config.toml
n_head = 2
tie_embeddings = true
init_std_down = 0.0
optimizer = "soap_variant"
lr = 0.0112
beta2 = 0.99
weight_decay = 0.12
doc_mask = false
Each number is 500 + 40 x the weight over the matrix's rms, rounded and kept within 0 to 999. Layers, rows and columns count from 0. Numbers have three digits each.

# v: layer 5 attention value, 64x96, rms 0.351, rows 33-63, columns 0-95
# o: layer 5 attention output (transposed), 128x96, rms 0.292, rows 33-63,97-127, columns 0-95
# up: layer 5 MLP up, 576x96, rms 0.209, rows 0-22, columns 0-95
# down: layer 5 MLP down (transposed), 576x96, rms 0.183, rows 0-21, columns 0-95
v33:533514540493477461537535556498463510451517521522549456573414483482529492479583503492478527521597493487521564474503494534448400487450499521428459556449497522522524482496489597475495460521496493530524442457505478547477526537419492467465460510511478480450486479479440512511559512516529516541
o33:507496493469519534495461486507507415533509582522467516513499484505475540542461479441510509445538502496517469485524450470542501495551518558477509421527530492575488434477497457502530507500479456437502571483500479510460496532550547503566487487498504493425504474541509497474475498486542484513
o97:477493517542457443468554557519501585470498399468539481467487517468520468451537486546499502569458495513481550520481578548447492499426492412548480607468436495391537539514489531513456487527538539562453423518523509502533490458444468495422528519525504464587473504422480519566524502494436515468
v34:593523498443503399529484517450494540535508496544473543504545416473448453537492501502508544580471567497554502537487521506523460516451480511555396498494473522573518428480480459488493479500553487523507467562507457515486508561503489526495420562496620501491558446487503431457449544429442447519
o34:515484532508517509487464471479424455536511457518485460485471519489523551471484499495490453510475543498478529524527477506573569527536485480487479425530487444486430536535438592513484519470465475474530483503489489512517556457448492488504506501513426450569496479496456549494534484533530543585
o98:483510482492479523515570522522601571454495530460487539516528479519509447547525482491500556492551445505502462469465552522442402478467508500517518603453520563540554473472594404476519444518555550543469510486513516505483402519571509493490477506480563555419502524493550430520429557456467455390
v35:548417451539494538511439486505467561483493500525506527472540532490520538519501489494600529516544520532516526536488550556497501462394437514440507492553479498447523500444460504490483490439553462559444576552512464495552467465486527522479538505553496526469472489434495528501490645490503493492
o35:461526542434468442504446508518496515538468453479482414465519481506484485526513471493459457521488481514449513454535476521523447506462556505509523447528476551513530457528512544543456580552462529535551497531516571543474517539486442542551480528548488469543543532516545510509474451465483517536
o99:553486452552540582491531502479486498442538547488551595508464512513545525444514557509556561464497500449576510555494523460510592486506466467499485537464523435500491540481479464451532410448554441470413510471467418453535500419561568482441478467452531522442437481459479529499530539551512484461
v36:422490457474502521479537547527511527460510539489522530502492534552511468591439532521475599495561516504428537513524459471520516445466484441507472476502473507522524503444474492452491511492502511496504428454531525441590423479446429470551468513535446489478486472475524533590473546546479547468
o36:530471514483520512518522515539519525491504475535484518435453572433523499514468501505487470494480442467490443483570551510488504489447523571509489521470470450502574512542541450439466456566521544530514602492426526555495535535507480551537516509495504507467484509490485447495526462489500474554
o100:443531492527485487476460481452474492524501514467525485577575401569494510494528472505515513502538573510511564530424454498528479505554507418483528482531535558500432479437455557536524538446479472480498396520607458456515461467510539438454480468526533472555517507517510556504446544527522509452
v37:459467508515460512502541533530554502533529500448503475455510472440468484509494421480514594447508459482522486484467404537446471588501448556465464537453480541563556534531541463492477505542471491514592516483480464488508506500486494494470457466502570452430562565470534539530453536480505487555
o37:512483407470540522579485480468474497509489523488534479506498456514463530469541548497486479461546548533501484517543666493504495520470506477523538463538535462523503479505530583448524500458435460464487496532528495512475513511530446480517500484466495502504473532486542446494463483545490544499
o101:497529606523449475435491514543524495467502505502451525471487548490545451524483481511520521570440433465507516465413294475472516482537510521491471544479464552471474518499458418590479484547562559546538527462459524461578473517483580481471484520545508505518514514487461561524537543443527477519
v38:540577543527564490478478521477492486523493515465478520547467488545526504469493566480567455472440483443482504518569441475527445508555482503457534497449472577472478503480446493480561578511488507533552490512540462516397478495431545459481502552528499444570505508464506485488486510556459519483
o38:498489567472535505450488544554508434462535550528477507520502524533483485526496508495484512458519511468524483487429573422471484514492503469491486495510500469484549495515507528549494506483410550472435548482523522481524515486521488517481512485539518494484525511502505531435578490534575589455
o102:508509410501445526582494480434469574551477424483504483460519466451518508473527499488505496547490500535457519505603402579563523464484497568528502496482500520518455495484498504439525498512597413529556429545464502529484494497478540485511484520462461533504480510493486478595412538457448404578
v39:513508502453451590501502528513468465449465532481535489477438479503410463469516463568507510480457520522544510553488496500546456494574587498446473526517498478541437509445525463541533502461552480467520485413578463476545567474524571519459506494498556508479497515464536454500451610512464501479
o39:554509492523493465574521521529471488497478441499440581528538482491531491556485521509524492452498501477481595471473536518494522513508538502533509498505514504493475496559448500391507526489469490463536471517523530516566468503439494456497486494526531555487474412559496488464555457531497526518
o103:451512529481491563430453524468513516516537579518564416465475539512499486418501466475458513556525505516531393521525451486527472463473432527446479473485509508526525499437556477612500492492549519510431506486482440484417548491566517567534526516454507438493537631453500524534440560455511455504
v40:487464449424497564447468499442459571543512517453448557539545532515525462438489539474492514480532462463462541618516484500479535554528471506512515543531487439455519488509591510532588402519494456566545468555463499427510551461483528526451517478477510449517530487473516425516552425481498470463
o40:499545496521515465491481527528523504398505544440527486463512555443465548493515477508566538464420530482541470485542488548507481459493536527472474511479504500455497556469422501487483555458499538464514445521505538515458467508531459485530516490569502490497509576551482522432449494505453529480
o104:495430505477488527515524451473460494640516454546470505528450441575547432516475553487445442540587464534435499501435487406486509524508435493509540469512478492532518447542561503506516433563502452552473551475514451476554543526462532510466471509394498511480489393445526470576573479454552495547
v41:488489591529622514526448503522485476513472445460513469413453502487517409501479448467494567496432558444538512503486535451525504489493443537485494496441507501493468484558495474512430480510429553496510503482504531498568579548559558533526476482513479562479485435492498547517482541491512455508
o41:579478410535468473495474500535503431493493504510533491539568465518575555512502502486412520533465453544464491524500458505516531534482512427462493475545461475525552517451519523453462488519514464551477456495473464485443504480484516596473472494536517465532480408527510435539498516464521514478
o105:394522625454534547505510516454510590512545499470450504448448561493410441464503509510593481459546581439536488465477522480498467454491492577540511520433548525468481486536472467521521498483507547425512544503537527517548494509517495405534527507478499537457522619429482560474499489515494463540
v42:518433496430448421496527474450439498569521541519547443491456515458502436495507543491451578593512463449486525494549575570458525471428480488427565460501437527495521465585500463471544602448499496511523484452494495560527480432494552515518486590485508524556512506486543471485510475495555468544
o42:413523505487466535490467581534516477561410512504437527503515446478514537522539524457525433470519541458461456530510484490529439518545519546526487567628517547481481515492485474500497539449516522517515505529443483471397518498436563556446514490503515422489425521486438504467510469554460486462
o106:586454513539510445501551422476478558443610490499541447497504579520476457493460473582454533546459462534541581492486520529468562456450495476455518440340457456502471442493548485483485465556512461459477445490541499577588478490543459417560524490516512557504592443515559474537482552444552527518
v43:505481572406487544477434503460510466507525446526488522453474513475485525534481575526490515599514553524427469475474484565499514541513456499530473484504378440508492515477497490519489499483498504474516474499572449476482480474473505462508587438532486516530492421479505554529546526549518534541
o43:438469519534506540483543466551448473487485503499416540464556545525526487514510552468482484466491431404525462558458553453514507500492548438502470516524470494475521546554508535521517502521562528530518451548508523577478543519511439512517458537502488531479475526544544513533440580500535485520
o107:561508505479490435505479555442556513534525503511587477552454446489491517489498437519532541524520604612461540449547465580495510488509460562505526478482554519544508441435509454479478480483443478482494583442524481418522446474498546473474566434493507461541508480454472534494560410508487494463
v44:460529480494485517456495495543468534488440443506497488508581502568550490524517509537521513497486435465485516452489544475406462422548562473475415445482435507545488490449532502517549456473465543515469408546479621522516531529483496467474447473491519532563563455490494468578451541461478487546
o44:524510545522517455423545490512418528491486562484488474447475464464507518476465497502502540486530490455502473551513516557516513482468550557484522511483519469518480483469509528458456561506592486513473567474535529481500494414491504496577500468515486480483467457549546565552558480455463515481
o108:442483484463520538583451522477603466540546455497510524546576560574492480536546517508503461540467511564486557470485509434482484505531444447531482510509457523491556540516509494534542417500437491505536437538477460526491489608531482518399536518496504526522542582423459443431420557560554486507
v45:461562512444533492498498509480440453498539571498501540485461463542516491513438480534503519570497494509429471525532522474504483444488447515556488499509567413500518523469471468496491482505529463528535565571395470508527423509512529468496533480480493476560515440514522481494493540495549460499
o45:470498454551490481506479526508473526510482561498492499517504537476483435510525575452467511561469457533585536487530496412532519488515525502528451497510453495458473489464481482495426506523477502509481511458523488487520526546510497486498475471498474450484493515479463587413531501414498503555
o109:524527548464517501497488480461539456484510438502499515481467453539496562493455401541563509426570538469427465508450481580453493515471468492445539492465523482534517490539508486495565509453526472480530500547499513484469464490478520466515526539492550574489478458512519399590467494581505485405
v46:466440467464549505523568520469474463436525389432519523545487578522556501463481517506533528504552490492477530454459470496521507461480539489500539553486567518497549515440507524477540606520546473514492509552543539518603520443426518530499409497516516536503513491438442492456472529464472490460
o46:569482511528530497477493504511531486527466545451497488528497480484447536503462471428485473459483510521507517515523535558467492556458520503467494533513481511478551526486533524515493501518536487520531516488449532500536487562484506416548571479496505522466499468466536496451501492552471449534
o110:442533461499499522541518486490478519422572449570500522471505507508574457495585519620521561570543492458499485481453467428562507439521507490538517493504531447526432482531457497504505475442468492475472431535552455497445509416510476605454412516523485498557486559567444475584501522443522563463
v47:501423547578436439511480469518516472430464583480532493503542567524514438544506474480547482524482468475477424471542451454469501528531433532478461575508474469479534503490422544483505518550518547529478458472456457554559497493546631472511485442406482545507487473516502480548528521489438455465
o47:465495468534466484440479567511510537527487520526481476503549498487536515479476477452452532460445534484508539506509516513551451446478525471484519477546515597550575508592456506487508439441454514458448557454515494501512445459508475549533501493498483496558489382432524432526485534504498462481
o111:501497535435547522572533437491465459462503460461501525492437484520499499504523537547549459540556490524483471485525492489425574573529463524515472521459467391430424466412564500511490543590564468545576452545477510485482560526507533427438483506497509528422530625572483604491520452500499550507
v48:466507491481504565539503502498555451475451529447484492514470448515473504506396482496469511553524467502497513465549539564420499559492616528460532513502539544519483491510474515511465499431492427414524458525475494525525465531465593523471525546359516482567545514446527567545514506561501512410
o48:529492492509487527504469481466495510570519526488475552524491519514456514444503584524523549475485506515470459518445570478505504502557464488562571489489492516478537511498501514439521579491494591523540535458494567499453522547514492473468474461549512467460453430434490454517472536419495461506
o112:461489508486508474481553515534529449423502478493526421460508491501560492555478406437462424526496491490499521491567434543489505516415530500433419515533522485560483518517518510568462377501519364477440460515516438507550456451481500530513542553458502560539566608581500541524516471615522534478
v49:503443494455525516551402562575513528554565495413399497552460515538513490524477508515455486516484563428485506547527460551512541506465521489490496461482510481492525635535414515554551501514490452562523531477497479558524533561483488453566446447468543566498478486481447521443470547537436471542
o49:474506541563479458428562480478522451535461447588538519538506538415496618512488489444457484466497507535479541515484544443468452498509489509543473459513476515527479498544578478498507554523512467491467475505474534558517500471559431456516522481553436460529412522528516509471471513496571512479
o113:545494436424551535578429501569485552442561572425422510477493452587498370483539520570532506552521532493559452486501443566535526491499515505431547578482558473476504488458411523493508454473496550495538514483513481464501499584406574564477469530433562571495596469463494485508546491497416517526
v50:495443480567484510469526504504495511450444528505513545554484510550507539445447486525485528579508479433526518485524480480477469537514450559521452426553466522430496578583493510487398459479477493444535517464497539544484556483537485500473459534566506491531512508464436433509453519492581483512
o50:582469415503528496494566506482519464453535462520444463461527417503498545480521485530463473501475456487518461451475505509571419518506493542516527450458493492500497450476516470494454542552529490491494495481493477458507475499423501508504463452516514471490433548427499507460485494540521454514
o114:408527592501453514521431494498474537551432536467507564529460582468500451546451516456534529498559540500445567545564492491439607492506492427481448535513510520490495539492509518499553439470448515545516508487511539550470539504598491506498515572463458543515583441596492500558484501486484565475
v51:497456533514513459441504421486508475447554498468495517508515407504509470427493579570455537522525490572455524479568468518499508627538490468532493555515523536570480534438449608483500438443461475502457480553539532470513486476500493556508535520505500562441449468477545500468495511412502464533
o51:509570488549559553487489514533487499537511459548436448479536602533511549508466501566446466492473530507442475532474483528528492484461535497539551510500517501431493579455475449494502515457488476499456542484510508525570518510552565437480480526493523481481523445547525521502433509464423507543
o115:503418516456393438506536503506507527468485521413571563526459384434483447500549523441564526500535479443561561472548500437476538499558486525443439495486488531588514378537550539484497513571539558524567469528488476483411487498457446587518544505492491471524461560446455473513579434558619502432
v52:505532461481527420515487477455511535443472509495488536539530532403469490557483494507522573425507542523500547500626492492411560449543574539525492507468479432502521543483446481510533559508508499412490512523545466443525519564525451472450555491529559488491500475481450547455496444498553516509
o52:440486547525518486459496541536545554409497492514518463492523556565498443478518499479603486504497530506495460514554466417503483490471486510523512464504422507473450474509541555471537474542523490521542529482522524523541464519451524513548436543529462473539499441542501497496502538548461494495
o116:551505473488439519575540469476447435629501523461458547530472442407520574542479501521383488496484459488475547478436506595518534530532524507471488545500605516504529509461428426561451510449454532450450475482465485502428544491566486497448595466485556544488522570482501505509505472447561522502
v53:468520481468433576505471469562602534434494543472492524497479475455517493494504474470498499442505500520534545455489510494489450518525436544522547418507497519528557563493470400460529469463540415555532551564502525505492544481490541486504543530542493542512589539496554485464440531532578410480
o53:493523469505533419532545535492462512519486494504529487512584531582432539481475429540576484522479468531455508486512592506528454540524555547543497548473524465528511480505502541482479537524480511471498489551567458484453480507539494536493534519520574453488505500488463549531546506481482538514
o117:539483557490481600462477473512573480502544514525464530508433475422603441542534549470424540467569582452571495523510400532485575427514427442436504454548488549489504560496513442522535477452559504521515519461457549509558541479435495510520499511476417582507500477536539458457465515542538479506
v54:437515544557540488629528458485492431443550413510494573478491472437460483548438487489469473526524409489499499558468420554530548443442501553489504488520459491469492499506536513532560510441478451527464577559536513570489525534582534469471504468507459483523533525499505504556544503495491524547
o54:448535428478511511537450474499541510510493544538503509557492483501511467463516481456486499493437488476424475497535573494533550511538513487503556495525460507442533511485480487546517503524542582521515441548537490510542418441455521449581503567487467494461511462464484562526495528491572489476
o118:575422597503508510466547515476437490475508434470494503440535530518496532537481511549538519501550520537578522529439408527461428463441480494504445523498537507584448500527499518430469498462439412468495573459461503479440601574540476553408521406513519510530510541525497409474510490517398533555
v55:538519477418545593506525531513461471502510514551445529455486507487483537526538521512508530500456489498507512491530469538485430510511534502522515463507537457432470508536483520423503474464530529577499468517524426472510490474565524500509454514530567569500460432488472525558523516476574421401
o55:518495510527531489508390478516422437546493496463570561438555534531495500515514526486491514451521450534473483569531504486547481485514508479450461495465474555533479505538439472525476494568547479498486527491480524515515442565443518490504489492523528509516508568502479474457522480468512471489
o119:473502499431464516491632513463599585454476507535426409570417466463487529464491435496525483546457529445521495417470478527419547534482438512534547492562530452476532502479586546481569480408442532510497486492496442475505553421550494497506530488440450496458490424473506531565471552544477534507
v56:512547484511427560502486518469485489553489531448450527396492560497526468531497410431490527525515480453496486535547537479502503535575502469552477518515460500459532523510514568482511473513502502480511503452506545548503493451485465444479507513429483545472592569489534464474546512518471537517
o56:483471513560479468577479518465510517468473532489500492519474488534519480473577572559514507459491505503530480506484495481532513501460544545503462488459577484502558507525514498453439487496517556479491468483458492511483476550589500515506491495515503490503502502519527528556466477559528496521
o120:545577474446538562416502481535506488537538452484518497457537540441440542542429417459479487569540471513491540483519478517488501540563435466504553524582405532494423487474500517579584496530452458541532551504535504532531536453420514496511475528484527488511525509474487481437526526457454507462
v57:459494459482496433497497445474581562588491522537476517487480514516457481469528526496544468504505469487510497466499532560505578519490511568510434539506478509371460572551470477460495491488550536487510413563526479495552526524449446487491498546471492465530554482463516583483378501468488485464
o57:501490507528492507477500549486463477478542517481475512467467524501466569476574436447479444507487564558526496615485491509486509503545494501525514497401516480508502478531607566545471530501533533500472520521514571505429485546467537466500472475507509481489494479476437432516538453526524462498
o121:490526478475521486516506422507555564539467471524533523532531482490541423546421566566530573495502423434466529360506526495499502525453518507452501491633472531512518498451381416423530477530487446497525498486448413498577502485556498522507536523484510508537511517519572572449452522479469566487
v58:435507369536551488518492501473475482462565542510483453469550515496501513455567529534437490525484505507510493508450553503460576472597448467584519481464509536469473438502500474595473489457505462566483453495517509568498527521425558502515513473552466515455530518487528539512457532538489406493
o58:504505508421463522502507564542473459492447499505494450494512470461494550438492497460502489487562485522475610490522431478492474537461540468532458521504546489466533514472488503488476518469602530498517541527490535514526462449546536504486524451507501531469522508467503447500479543367534576505
o122:508474515603523507542519427441533534515552508504501574530487540521507413580497514500502530499437511498528361494463550537506527452524450509464549458511462535543454480510489487506559479525338490513489459447505458471477567560438464501558471578497516451527448511524473565499506439670475418472
v59:408581517548451536597484508502433524555407469520518509545491497527487498499485533520514500493531545438515423460476509488484552492480437477479577507491507500516589483533432495490479470499487562426440490628499425489422583504482485498491499555493568602513463497510506410542461492559507514492
o59:549442545508579527470485471489490563501510508451404474460444496537511502480502555513546503583541404562474497475428450462501531464540509501480471563485495523494497493491497509523477510485482463474512511525449555521464454442475557522581556490494553395523527476492458516533443439485607474452
o123:430582443484401444540485541534484416509489482574604541551545474445488482501508434522473502400446583441531499517557515519493451516481481502518502437508517480486496480520476454481532479517518567522499486461587439491553541623537453461409445531476453605470492548531532477466569578477382559584
v60:501507517513509456424478491537538400497448481463527544471489502508457560540523535551458513477507485474444475543520551547463479496475469570494530490502536401551532508559504508469543447498464549490465500475444570499535476474495500517573506588570533428498516521430488528531450521506441521508
o60:512490512506535513590513479500424438488559536551514467504501493415518524475466495465522541598492559522505445520464546574528451488480509491520511525507490500492522527551495490498476509545536545506513481493471477517516486466532521556498488465449452480453522500552489501491494497514516513490
o124:496531478513469488439487527530566579514422468435475555511493502603488504500562471551470452355468438480485588457546452384473600550531499531461492453486536479504465472444503524514539494413451450465468486515511516466474513542475478443535544524592561546574479510455525486523521517484473489523
v61:487526499487553506481525499524439559518480480472490504448526506560468538459535449522497403488517520510495494435508530515530488502457465453520400638534542500532474566513507420397562579414503461568508493510479568492494470561527524497482533585507456481513549469537470532480542473485480533535
o61:498463459522540486453512554526512499484491517524517564525444497558438511503445536542484516498456564450530524551553443585456501482492519510540594490512543534527459507476538530546463491493407506565474459494525512553542528503519534475473504502467447450505523576515503522561554485498532482507
o125:522549552503455499563500456467507503530529475487506400471574497435565496501589433458542516483555436559468465452435546405564509517510500488438412522502453460473563505529462473451560514494627509408569562525491466446469503502474472531582502524555568549503468414498480459433436519504491513489
v62:445489529469508416561457500464451440448536513430470451601475578506476542526547467514566534543547499572530486505499508551512574516450483419501506496476536495497439554518527403506516441502458506491494444472462508570493534415508522529442472499524559442507498515527516461491534496493584496478
o62:473496502459521494532492506518509444498543482512541514492497477522485463489468496427494442507558502453553560442486491499457524473549524557536549539558497505462499500461511553452429477522511473539508502504538550449547445444536479507527522467543500463509466515489486453444484590525508446570
o126:540523494548493465454518473494491578495446524504467463502480520473520557525536504601509544488388502537449416604494505464524468531458492455464464429461492496552489496553500456544589524481481561459500498513434426602446564586463513481478484501463457550505560494519528553546529395487489589409
v63:506516487502418531480503498432422519578496467453515569566501524477461474501563406546479432503475536460454537461495489482474451545516444491451635467501485485511520514487462490527496496448516538471528467561494556547581489541505447462558496452499498445415555512504568540568581496461510509484
o63:431542480542487500543524481506501578487557509507465483428482514543533550482487587451511502513470517477439419560530487512429483550501554481508490539472559525542547484483519530480540480511541500465501480461528482482450511415513524473440547516541505509521467522565530450450481443514548499545
o127:565457506456491543450485542492499387502421448474528498566542476464497473505532413567461471478557489521559593451492530492614520453475431529500479455513437462438476521528480483519438527480433490561486525534456518498565504574501475523548431478454494515444537464422436577595532568496483477438
up0:495406394431526506450498524484584499545553525537502512518406432480545452470493561548501492475551507414508573514546561540470501499466504459475444462479481482550536524436480450439538570509545523497501430479441528543523549565488512433494466499593548453549451423473478470480472572555519474564
down0:497408523507508458443444502508512527573459520504572529506516491446592425506506497541535558487462514469513359508505532481562598475421515494515573506462455477472523512499484517523469520517526490437497524492493615542429491486508573522477528555480427454492422468596477381463544596461521457423
up1:515535430512502482512525504485527496474548519532528491475504484508451467515495516517472522560484552478549440524540507512491498439497462547527472484533528473417464505487462537462455485506605524500445611511521482470524475492443485487491470472477484460501527558556427521485460540440466479496
down1:517477478476430502475529526446508451491498519463497439511469492499531499521512469538521431483520490530455526571512499485544536543557510538514534497480508480486516483534560522488455555495493582478492437512476494522452530560516484530513495492475487513526471441485538502504510478506501475520
up2:522479444573547528528635497554504493485507487484527496497535488527546415509399495474583516548519450436439504495544515429545520455458484546505492495527457463472501558442530469511521532610551453480495513534481561524551442559495498468482506513462453481475472502548535509458385449459408514527
down2:510576492517481498502565478486585519541495507477459508472536511529500532495459470487531545469484465571580478505424455450504489482424502495492528506450520523485508438541489575515612481388448550549495478529485459482492546412486499496530481469416504488526396492469579499523525503453479494466
up3:560461506485486364416548392564512475480524515500475530463516495616541524505458555443530421443496434599514508519520508534507438522504548536505488500456453497504505469425520510501491412492509505540467552478470515531510527482499475526550504524471592479469488538465563507491596498463506451550
down3:519597494448459465562542466468508445525530551521520548444492449564519422538478552495522476486487613493509516492481486421508491449469526456565407509545453502480442426466502509416450560518434533540533541558427528538504422538468499501573472616456680489489471519483488595530532532530577465456
up4:478558453560512540518490528443536523532474455505492561475422534456515424524555549515532493543507521520524475479484535541450557427445511466513449496511539497509493387504473463503498487465459496491465512516452504510468531426441537581496520469473506511536478505513562493474488510529510495486
down4:450551581432506475551480458523534486476488530496509510479562519490537545472513453463536505516458486489449520538505539546480508531524543462532546478519541495469523366447525515472514561433506482530536508536522504521495475598518468460479477515518473489573546462494511475528455529538519479523
up5:474514395506490507481520541483509578511524513470494522463500468485516534474473481505475526505532564503465535556491491503514490569504476482505502490505491470481455529485557540449487467496522492500444496521463623454550587523518614541462511494379590539432461511482489375540527520499479522489
down5:498499537518527530573459449462504441520491476508486465536499474564481519470483475454546474488496477477553495481507553547466477494481519474511478527548507488541552484563486486541492515541497518487503487502513397476541485474480445463504490453662442485538548514485493457489534512448529486517
up6:465465512494470423509565579494476517505549549551461454566495472478456388455504461574524443471448496540520421535529453502573564510480581516450551456453478485458422481521499468488529467476514448478510482446495439468477533477468430490546492539488587359476495490484536478495440454622410507514
down6:470571515576530489529453535526481484556512476434551511495485554508565473500502401556409460400524448421516515479481517520592491435593492533488524496575520480457523456518515493439516554502491523464446344538536475470446475468483509541502475487549573477530455574423491515485511503463493454460
up7:497458526558490526566495474498477525487468501505434469524489557407425478499417425498444412510499521447516557473543491466471545542497502522464450516545517505472492539520510529462561562489486518527475497483500490499558527503566496495530448540533494584416543458461476497486549438397477543494
down7:420478443459527494451445505547477563494454512498543578537568513462500455487561439462532547518482526533485527495552459554489477532523494489541529511511504470506527486528492452507501502357541474493510531498455542523509515564530483480536455420526484514536521503462487501489546457503513496401
up8:435491473548463545523503433497499567500502520458545569519512515582504481447550503463552476542554591454539434504489478497454542466528556551518465448463517563492454513489510480471470494473421530499535496552508467494473524500495523580567489561475541416487480563472543492531512469493503554511
down8:494491414542569507541547517447532521504501540511526443526507472523431472500494461622517475512534575563436513518495488519575526481523438500442509523441518579514566510553545441516473511555507471464459581465493504475488521519524552505441489452461564455464432444572422498519507440484493492529
up9:549461418459524466501476481560521567562461549446515542508505535489498499487426472448531483471557526458473501527587602508460508374545576536536488495512475462457504542457513481532424541501407470509478444347392527516542487567478479459447552472484484435494488514560547532481534511470470462543
down9:551522416545481360524526516473495567457501476452484603472606553525544565498501518412504576469525507354484502497514485552567471481416484578527546457505574573526561495575549497547484492465440461474510472495436465436496564487520435474457512478454519464520466498442543514566500532579463570507
up10:499534477580489488525486492460535509517444465519503549465504547495485479488415504546557507452548534493530538482448574503501561520463468496530507455457430484535442504510477473452457522528447520418439544516494508466562497566484521517561429507482516535386508470482476451533450506456510383503
down10:480478449474522514417512516549459559561522495561516538451532508444468506551491511471571505509478540513466502397505504480458501510544502412485504546534543435527521471509499481491514516495523509440524408438517574533533511521536485490415453540496451445525465518556490470458457523446493494450
up11:491528515467458466486554445525445525542590494454454489566486364536474474482558555506479561448504561483528500449505468467479515517381577475510461481475479497521497489538478536483469464527470481503500565447449508562550608488491577447494478454532407556438539511527535504526476547575397459478
down11:399530491536455481428493521444510468463451476518531518480511505509490498549542535438457533509444492518497431570559462498525462548478564521527523563578506469515531475508475405458498568436560508523564518460493510441556435509593425573555552521547502512465443495519480514484463553401406468502
up12:457597498651454499462489492530471458489558499419464545475519516533552498532486456525517581561522447498431479473531506485505596478511503519440498538566505522518419500558431523504516451482455466496529535476482520393521467502481534487530483511507571503535551534516503422524482573492498493464
down12:534489493438553486457499511568482540422432536577471485498512508474437468484499489541470481484502455510461556545518443477498505494436488443504509470519493456451513493485498513481462535524440490495512478567480459509544492471513477548493539563499496447532500499450469493476468543541509494564
up13:402516497517496478526504451418490464524473527476564542507438480525498531495522532483477519481512488493499442493550648511493463478418541426486507555480506469560469482506502528504470477510539556498479547528484454486521612479466477493427576503465521531485474555508493419492514511614529482436
down13:500497500483478601537465518511448537482459536534562468524516454436514499490448457488525503491585543508515554526451496426508554468568497528531448453474502516481516522536459517503533527585401530471497516428512574457527390505417491493507472498488507542506509438543531497502428558462504484472
up14:475447521532515532514486533516506515489426531561585468523456472509544520522460447518529533535500565499539538421525574480445448470456570521529466506483483446505534496479485499464419541570473502464547514445486581606502457478513558461483494514502513552496513470489533476459550515526463522526
down14:534533494530505514490462540432540486495486524561470504456521487560473477445481519471511467544466543513539500526519473492496488488446482496389566498504508519552454515594475494514564440535533488470550488481427480541461566466471449555542527485441488523554458531497481529507546505448459522506
up15:599552495513478460519559550473481442555438462472501477567538478525498432457433582421483505519532540414454544530485541556486530569494530496468555513526485579484489443535463493510531616565547469427506471431532483404491548509502486487536391527574507479421490548456516457517502486458488541537
down15:580518419599552533531554444490430555535408493545477502491461474527441462444481462606506556475444528569555500497519485452542526539520477521501568492527527566528430498523530512509499497564453507501563462522566502503489426465532507507482470437394552502472565431514518528483525472476487476506
up16:429467502576448494459487502466473433540484474548519463495513446514585443470486501479491589447515531481441449480531451500465488445520440500490488497490493442503511436475445447552445448525518596497548476448564550498537525502470544477524471458548554535497461512463550561501508515468559482451
down16:490510452525571417500505550563499441424514539532478456578577478462497460545516503520499500504455535682490542485445535443538532467463418550517530531504498510525494492553488538462421453483555565519497616547504482517477523498510589537560552464411486541487461451555583443533507500502505538510
up17:585549555511465522550517505603475465507510504436506518505584583550455530487471495537507450488510502539440513556481518434422480525495486517496524468498502490509524541468495530511517489495506455500505482551470526539440549530556472480477517499536550455496488551512508575509466513508468402584
down17:512480498458509517513449447537531521551504539525465525538523464534542564467526520436543504506500483549494427476504526525586529495454489563488436443521509542573518434465470510522557498468471504502536524448507526458602500568475419526456519554615431465502601460477494508528481490500514497544
up18:554516473461565538536517530508523439512484500558356504500561544450545563603500442474492449522410497500567554519509522530482509502531505531454480371544474420512479504524476457483503466570517498533485565511542462569492592541553473502476472511501562413480445489409535484514539464507454502482
down18:497542552542506483480485473463513545397484440496536482521490470501501571451513494526518473499614498533514431510467509548511486506481515514533516493490528468482506449575529496593543470433553563491549502460536500491564456534491434468499492504456550466544580473560493476386540450474507517485
up19:518455489520460475488537502485475528491548522451494557511522470520555500515543511586553571558491497476516458514495480536625541471523462481524573459553440502521468441547489472487398534493497526520496540445459466525522454483458425466523492527529441561492515533513455463479462576499545475447
down19:540570508490508503502536465466560508521508544486537425529532487516467469575469419447446420481528492489476522519488467460462457522538538459495471503519530443437470496516529497529537460471497500506505431570516565473547509459474494519542560462551581457496515469442520519490478490472436492530
up20:546400485463507416409520471524466523494556501366484434501463492495512571475517463517545495505484427501516487494550513538453571509540583460383487474463497480481446495537496495530469539564507468482501594482428533555518541544487502540548524508539488519506509539510509471496523509539518535500
down20:538566428555599533481511483466518528480431425517486512561560515466419412406518575465433472447496532554510509501474445506516455471531476494460472459491542534523502458481477536499487446545502496448515447465503527496567488498626470495377519525538558498571480494490536534576437445456512545513
up21:494503486451546538478541499521498522522503439470572491495490539479434498504485493490478475492513521538519522549433543526561557472534537518523516516450476466485584524507429461493469475512510469478441415493501529509501490424563503480403494532518500471529484444430467492460487522477464478514
down21:483453588498472455474492489469526564539475491456467542546539496522518483491469473494474554463465446481492488454563509585507458483495480472514483427499580449529475489473498473534527507521494452450537495518493476533563534597465573566521484536430518494466517513519452555515480543432502551460
up22:492549538526464516560509547507428446506498521506524451496466517530489473435473523546493428404509448470508486561501500512576496488499537490456515528490551594530475441572448531483530559474505491548463558479521463422488475503476439619518538489537554484507430518464564515553509542574469504450